python train.py --num_key_value_heads=1 --norm_place="pre" --rope_theta=1790.0 --attn_scale=0.125 --parallel_block=false --learning_rate=0.00143 --lr_mult_up=0.638
Each number is 128 + 32 x the weight over its row's rms, rounded and kept within 0 to 255. Layers, rows and columns count from 0. Numbers have three digits each. The size before them is the row's rms in percent of the matrix's.

# layer 7 MLP gate, 832x320, rms 0.0645, rows 61-87, columns 0-79
097:113071071086127172152110136116183124114125114165148110139170139164128151134160137129105091116050119138119153148154156146098132111108118117165112106097077152182117131162178173158184202143086124114115128121149085171117138102119122120101124123
088:126146067175094113124081100119167132077104071097137202148082167090173115206122127164141165112128154093119174100121153182143161160155114098103156160102140125079082111204094082102125173166178122108204178129099092139109101160095195145127176146
104:093103146106115110157126074113191066159133102136251110103127123087158109100085174126151117106111155117076122154122064122101120178158164118170189151134172149105080098134161143129134112083121162140120111129117116216115145137144103096135076136
104:051142123164097138109127134142134186153131098135136174078079105104141113136106090148108154167106165155124140121169179073143083116166081129143102097134132148107116135131138159098120161093107127125087109165079080126138125092147114127078217111
101:115127168110116148107099118166152095166113070156099095131167115157122125159091131118193120170083124052146111161176188089117183177157144152145095162171119168218134083102122133134128124094130136194106170170054132084144097087146138124153083110
100:120110135126127122133128169107132138078177181127103053076118144159156134116160122116158124071122171137142151100129110151131118136111137179108172178117103114101141127142104146172051055071131150099102164091103115128166158150129168169142121113
099:121144201143129146084063146100082123138110117169130138145108101141092154140076143118096177187076110081125099181086147172108133144084144139157087128180080134185140129092072131092116178104117188182171141149098232144114120124172122049116120155
101:100104244150097139109152125129162085145069083074123170160079068153152161144121119121079127139111128171117104118094089153147170082126108122122133151197155136121118115173142111094131138138142129121106071104124020176076118077081099146111163118
091:147084162142178145161143167144174111122121107114103113121142081162138166167167137164133157148133160139097109153138098115066171132127107116105052117128116099106098068066154139134191097134095105165151146156096154121150128163099122139110115207
092:116141156086136106122170142104092138164070114147145164146136039127158096096098152117118168136128125087097117151107122128075135093148112085137115088035109121116152148140139090193077100102166132166152168148077131119120140135133138128121111116
095:130169075142130111125129115125103145120134142114122178157099091121137140180129178123094107118161114120164123104180140136102094152149114179149109119123148088140087096128132119076149130177149123127094132137079208130099124125128163155128169104
095:140089132163093168147100137090114152155140122148102119144130139123133149098093093086118156118109048125137149161079093087150110064113093175143068190131180108123132155189085077131074101124115135137124081165136090126078128149092109119130175188
098:144162154114164089112146163165182129158110151144124129118116178108137151172165132185155180096148143149125144076174154088081106202111125086099122135113106201211162150110183135139132136092066117152144139129138079092133158118125153118158091140
104:146133230148137130089109107102165146177195118112085102120091185093085137136123082078093210114096082146135146160047101113127123149175105137062160152154115136152110110136083170164147105114135195132116101120135083102116083144091097153114145096
107:148147129129200131104108069148158116133134187055149124112139169104147135154139109091132060127039091123159125082109168136095147042126147172083095183172136137099145119153099177144086081105095113163074069177101127160073110116125077073126104095
099:136116147138098103126105225141097142123050094183142097126177130177115121148107158173142164104134108110142138123079129115151105138114105167135128130205179144135166131081157179116158100076156129160068098114109136143139103099132136120114151173
109:120145118138178137107161112075181133140184166128120130133075157081175137184117078086205177136164076098130179127177079086106174157119117122094104109115107164104086096142129128167116146173103154048111134137144124147156121156182138144131138133
096:129071090110130133141072085094154093136154151144200081114175161147117171144155153118133090196109123152165121116116147059131163091120082140190126093114110134125115141073143086148132117113182081191116115158126092092101162121169156108146121094
102:095096154157121108123120136172154143162176110144165121143122209128122153088143117142148172149133102115135103172125104147080078147151113077155166135155134138096178143065100121156173163127140167170084171182141129114120146146148179076081114135
105:112110140138169126125112161120180180137125095098083149168103145073082114100142130086160107136071117070116095097143195130089143136100190102133101126141120083130200133072051134149126088105116129162125134185139103100153142132169123138127131076
097:073112142141069126140104162091123142191143139147148072136154144198094155056136184054182178149067101147121148154057162113139101089146144126186100089144105167093164131117150136206102074063076131117081083171099127123128178146166105099134155118
098:119102158079193085134072113114114116163193150064109087155111144140114165122075146163178123110122123144156062160164086163105113109157109096178154172158098165126060093101113126085162128153087133134133130043055073197134149094130169134060106142
098:097130129111124126152137074119108100188144174145072120091082131109142184142142152178113138085137203168159073087130126123113160141122147108166100172082137120081123153141169156125121196151124112176106078129134131139061146114121181116124105105
097:136122128137107148143080094116102109124073133138091141116125177117129137053248148120139145106098121121127151106056139147109150160098173146096115111175123127034127180130097182145157139080155140190131110092143155090078118175127122096124132109
097:067088107139108125122122080151130135116106111156102096112156173134110175140124131140150121147115122116123104144080124112173183096103178125146134151109110136097149128167117141056125101087189107119138123092076154112099099148101102134156062097
102:062132169114213132162112147166128127153142177112083116098109102143108147146192120086137120162122140160122099132162141112148061159117128146189133171082117199129173151116152174130189084118129136117118127126091112132173090138097156138075112121
101:150141107120156099116174133150169140095176107105065103124087112120106147168142076124114125161144167115128091148089159110070195180150116060182126159094085147151067157100157092111098207100091138109136203084136068101113113138122114140162179107
# layer 7 MLP up, 832x320, rms 0.0636, rows 61-87, columns 0-79
102:134158096094158147099139167110176065133170190090126128116123066169141086131120147089133113183170149061113139078141095123115092129104128168079130106170117110097134128182180080174104127161191131149150101128125094120108083129122105118093123172
091:131133168085095136138105166127093111133135199112132159071136133128141133099113091108091075079078132199163156104141103204169109146114165097136077092083161090101067196124114119175159105095111145104161118153157115130137155191127127155099136127
103:116164165110119121135125158160167088116129118159103165140146104115136081104071072116081138139106112129092156109180153132146142096127145120091134106095116129194145175089128144181128177133109106081141083066123142099147145018149111189053168121
102:077139157129080078114162125161127179095158217195121046153123124132133121145115122171167166031092143124120151172130139089104171148163148161165066116133183133137186134104161138132103139081146133153100165129157151158137090117133132142099148121
109:195202147102088146101148076117178173132088071090139078140133172139113125125099101165116119149105168083108072133133075183195168152138137117101117146140098176144083079171143091133140082113126159101104122132141089109151151150143125172089090096
112:131124110121111130115119155128182099087164125109128123156134085166155129085080100103137150106173199100143164169165123121097158140106087117113204147046112101101117053128097120105180090106085123064143131130094141125135167108097134179179116142
098:106138165124173142157158148139120121171127109135105181081123118122136101102127113116102092078143097105082135128065124158158102153147066139108184114164153053117113165151127140137138172143143158180163192124215138105133147104192149092076148139
104:095122106098116086128122097135153151101100131097075143126113168119129123148092139156167134129114092157153104081075086165169122110136094064133162113121135180097138143118075156085136125114158145104112145035096104120098111149157125135099157088
092:092066101167162140131113112118121142116112152153173102115178091137094072080176122133142143180109118058166149116124151118069211131090139131112147119217068158133139109166113110136183106045093196154080130052160146097153146133139139090108094111
088:141149085126159161155168159069125104106110112086170113160109135124174136186122167039086103163123078097107153134123163149115090152137112155144133117107109148080140070070093078134194127179095136137137116136083138125097035068153087104123139111
091:195105154163122148137140179145156147176156097175128096111076101126133136105079100115135173132158158217140133101105093104131086080101164102167134123056128075110113165088126134146169085167119126099134116081215150139137136152133092167110092137
094:156157107097158068087147104187116146096106131135104140131145115159078135135107106199083101153132164106095107101199101184133188143128084077159163130179100168125101090140135119119126167076153154137124183074181181092112085139107108115113108091
100:108127144111117086149153148116082079133105111144149063126198150157120125118122124083112116170169134112186135093090076092165153137136116156149158118157163239147111108109108148094114134124135122097124152104152126175086108143124071084075058114
098:117112121163090181127159142116135143110129146160173170163091116140140116097099134130161131204167144074135126117150107075130103151146105083138132131113103065111154111114094116173125104143099126155196104093105170131093124192076136106114178156
104:152152120119140160119122102088128170152165132180097104094128121070091071093128074111128129187104160186061140136133102132174108134129162119135123116094112148114103169095140106126124127090136096085086101086163112142141128099141184138084138137
102:107137138077110099110120054122156165143143172132135173129119174060159094148119118089093153173101142160110168077137157140108136169183149132100161153092124132139128134088133108093120166102128158103123174137123168115064174138144159103187113131
099:156139105155161099130128114098094189108142164058073050181129149084106142118122100103139135119169131160081135126147102110120162134182120128097123148139046175097167088156137148107155073102175131099107095122160148157148169131144090131105123130
104:095161145074134142112050117198134111138125094151153138098173116123133108178158142164050132156149141065174094092104077148111144155133181138148134096200087171154129108210117127125149081130183134162128141086150115129120142164124151077063132098
105:176069111068082178136109109110130165119091134148124112114164133139153127160157094140118171179095117100104134141116196128124187087162118185134115086140119164143192102167173147149107135053113141029170140104106138133105137156075169116135135153
108:089127094120174101124125107156190053152123127163143148082144129095214158164100139117092152110171161131086109123153123138157126169088140119094152068166066106123156100074169102141101075109148126125151116102155118158125129114114157092120150146
100:114120147099133100144127118142106126170089110136173124125152071165121113126160081156135088140088123184152195161139199162157129138133140126165165104141097169116109100125134133144145134131142127087108092071079149137139129083155098071128188189
098:115155140102143111154153154169142095107109124121083206062142129148178149163142192144095139139157194093123089140093135123089138118104107095147094030170140129108168110125132086136145184114085155072116117167073086137128098147153093084106142125
094:119102121162183015110158183163156110069149212138090180099099111117110189177150065180161140117125113186131178110166127113134081142250087119148155112137144128164127085172150106088099104144146137106124164115161204122164163168084172176105112129
097:137088179136125139110149153156048162138106125148142099167154050144129152063133137127145101169084133104174175153187104132176065106076118165112092133085165105132095174113111116095120168122177078119125138108081192174079082157117128085073118114
091:119094141108155160167079100109151117141070099105086116115108153135121112138120122170112125169147195070137144151155114130209132119176124157094048091158101133112125194159169152131148146123159144160137166106158150182140127213117120142182131122
102:111114119137146153061180115141131143144166181086072144158115130138139141124109126043056102105129146143174089181186140164245181110153133109182126178108131067133101191130166105153129143149187104116135138147143169202102142120113181104119166119
092:110150173081142185154141153173129112113137112109153116119176102137164136114149132135073114069158151161103148153089132081117153124076127116136191155138139078097072092107131129130105159094105114169072126080158137138125091062113121102134157101
# layer 7 MLP down (transposed), 832x320, rms 0.0845, rows 61-87, columns 0-79
103:174188163079149113102136130188119141157122099106174121182090094149133186118042071149049112141169128152133109082074126130114087163125115151153144149132146107160150168106138190071118146121174158173127122101118110126153109111155137114130125137
091:143105078130152091100139075096135137143130050139063114144142132157132103161058152133099159154188145073066088158158188077112125120185138134120164170117130224127119117185118127079164098115144085122137146130139127081113119111091130132112229161
103:114195131126120108171159143164144149128157110136099163104106151111099164147076137149072168200177147155141145102102111120064093118125141148100038157100107169046150091063076146141155140112159069087174106134142191126106091186097209130119203164
103:122124149129104125178140134099156084167185125073144122110145142151166149151125094066108143069135060124155153145134075096084133135152103162150093114171106151081099146117073114087116172099193164071126061090178133091081100145115061140166161165
102:152166141152082126096130163152159127135105081096201075103140096166139077133074099169111151161129098084147112102215116113133100134206120139109049103134102073078076144147127107136182161111170113154116114127094234153166162142142129165168112116
102:086095103122148107111148138108180055110153129139096161115221075078133099098094113090140170159109175151172171091199167138085149192103087097100143143107126113173093074167157146126163144130107169131140172143109100162142141115062096213185146139
100:124168106106132094152143111145178192100135160099173176116140149194180123106114171092074127062088067093145155098193122121148182125167120113142145138133181118123107152149113140163097081097174127155181068156182093118140179108129125180115151098
106:200125105078176132106131124144091090060213122143159076134179137123141092055078138124058198104121084088170175110147143093118083115159111135085180146131127096136126141130066079070155124126173200139088109073102142142145120110128141170121133097
093:124150146110107097119161102145142146100088099084085091116114058152151193150118127130182110154157125170145119173158111079189135134136156146126074100076082102173140098112122138113137130158120113118080159122134158115102121122111112147097146154
094:157132107150154112165124086129092124094158152132124146075129092149135043122173099168065119114071155125145123117125083161118177115152155127123151117099096135132127161127138141135104131152132166127130171112112112060117166187099150199129140134
092:101163099023151135175107065138128143093119130109154188182096124193095115130176195098097113116132138056105167068151150140172163137148097140086112162130164120145170162101117117091107169098117122101135141203096171118125150120129145131160142137
091:199113094184118108113091093151124144160119098056152104146184108083081077099088173120112143115085128150122107099195132102146185186126159151157159124132137187183120133146119130155112135120125104139107125116108176102181127106085122103159119103
102:091159132131119150119166095164114177169147152111073102151135115127187157083109131108098143157165111229130135132160061117157106117193163128087108067167139122143166100167090167161147125155126129112148113064153155108115167122126139119113139122
100:076093112153108124125161093137113140079139182185138197121120113148173123173198137104170083109133144122082060125047168139169123128143126085137170128162086153129107115127123159110104137164119088061119156102082149140120148120182128193135137079
110:171166147177115140135061169121093194098139098104074100121120115126126107119188107137080138124128113070173177062089156136152233113120158144113176129150130115099114129160156104171143091048085129151169122174112084130137131156106151143059144110
096:169128167145142134146120162146125108157103165215142148142136116153183159107060155127103137096130072144187148164078139127146052170123134164163098184165180095136192174106171157146128148111137128117098087110126104081078149127151137055149135121
097:060164153049109136106132130108168153143139139147118153088124100119102109139093212097106115152081146111118070139173132148102166130130113132136112150075124159160114188128074140123170134113117144143144107183135141110177105136127088089116129112
102:104188090111187140119127175135121083149122137151173099115116160120070163169140109139099057107159154090181104044103100117089123105105081128072132117126121164130170116096126132109131110114122036135131142118139155123123074120136121122130144138
105:146110120099105207164149077103126143134171079181136109114120144155107097131091113116150088129134103101138131134161163124130141154043110165088173116133113167125077091093101101154103127161037091077147131197197139160158070067126124132168113166
107:167160070157127140110079066118125138150142147138112126060108124117112169138122078103142194097174085141183120081158189163135136107115165142155127113121158149040120108079114126072153176163111108104105098136127096135116140066093099148138081182
103:168148187146118171194079146140115109082177140089062165085109096136132098176083098181118093136173114175168152147110114198093124142139119114144148140088092154108069087110131088144132141183076111096132128112173156123111151161143106174119146160
099:058163124109109104122105146128140124177134165139136119146105120120118084047096108110186119158058110124089159117144163142162106112150114151093175151176161164157120122110095179085142136154123142145140162053131182144172142096152120140162115165
098:144153130073041170226119140161098120159129039069078089122142126111172086144123100132142165145135142106108156107102077118192100075087143125143158130112153141103097110126161150150172083145138121126140110127163106131143124101156092105124140133
099:072112135149146103142118144081120112176133169148110089095096072115158142115136118135142153130124125130136127105136101126107118058086148151137060138068138078152122150129174096196138127164102147167083176101109166076141172143081153153083117119
095:098185153105098102114148071090126154190148168165084109150119120188110132169143160074135116160145077154172100132105136058122116082114100120133167143141095084128096127087066067158112118105136101133113088172119079132145156087094099097116130157
101:103077094158095100104140106159143147129160109094188094111133067075164136094130139130122098113104147168142102138128082125112127139124135166104148147067126135126140168101120130181174191180112175072187122104112074102141098181109123081097129103
093:126150149121128129181093139116110123044158158129165158139151129119158121035124148102199081132143112152149095092117161134160088096143097170068158113124122163134188120167162142116157075134165169131104058181139125113109150160159165122120127102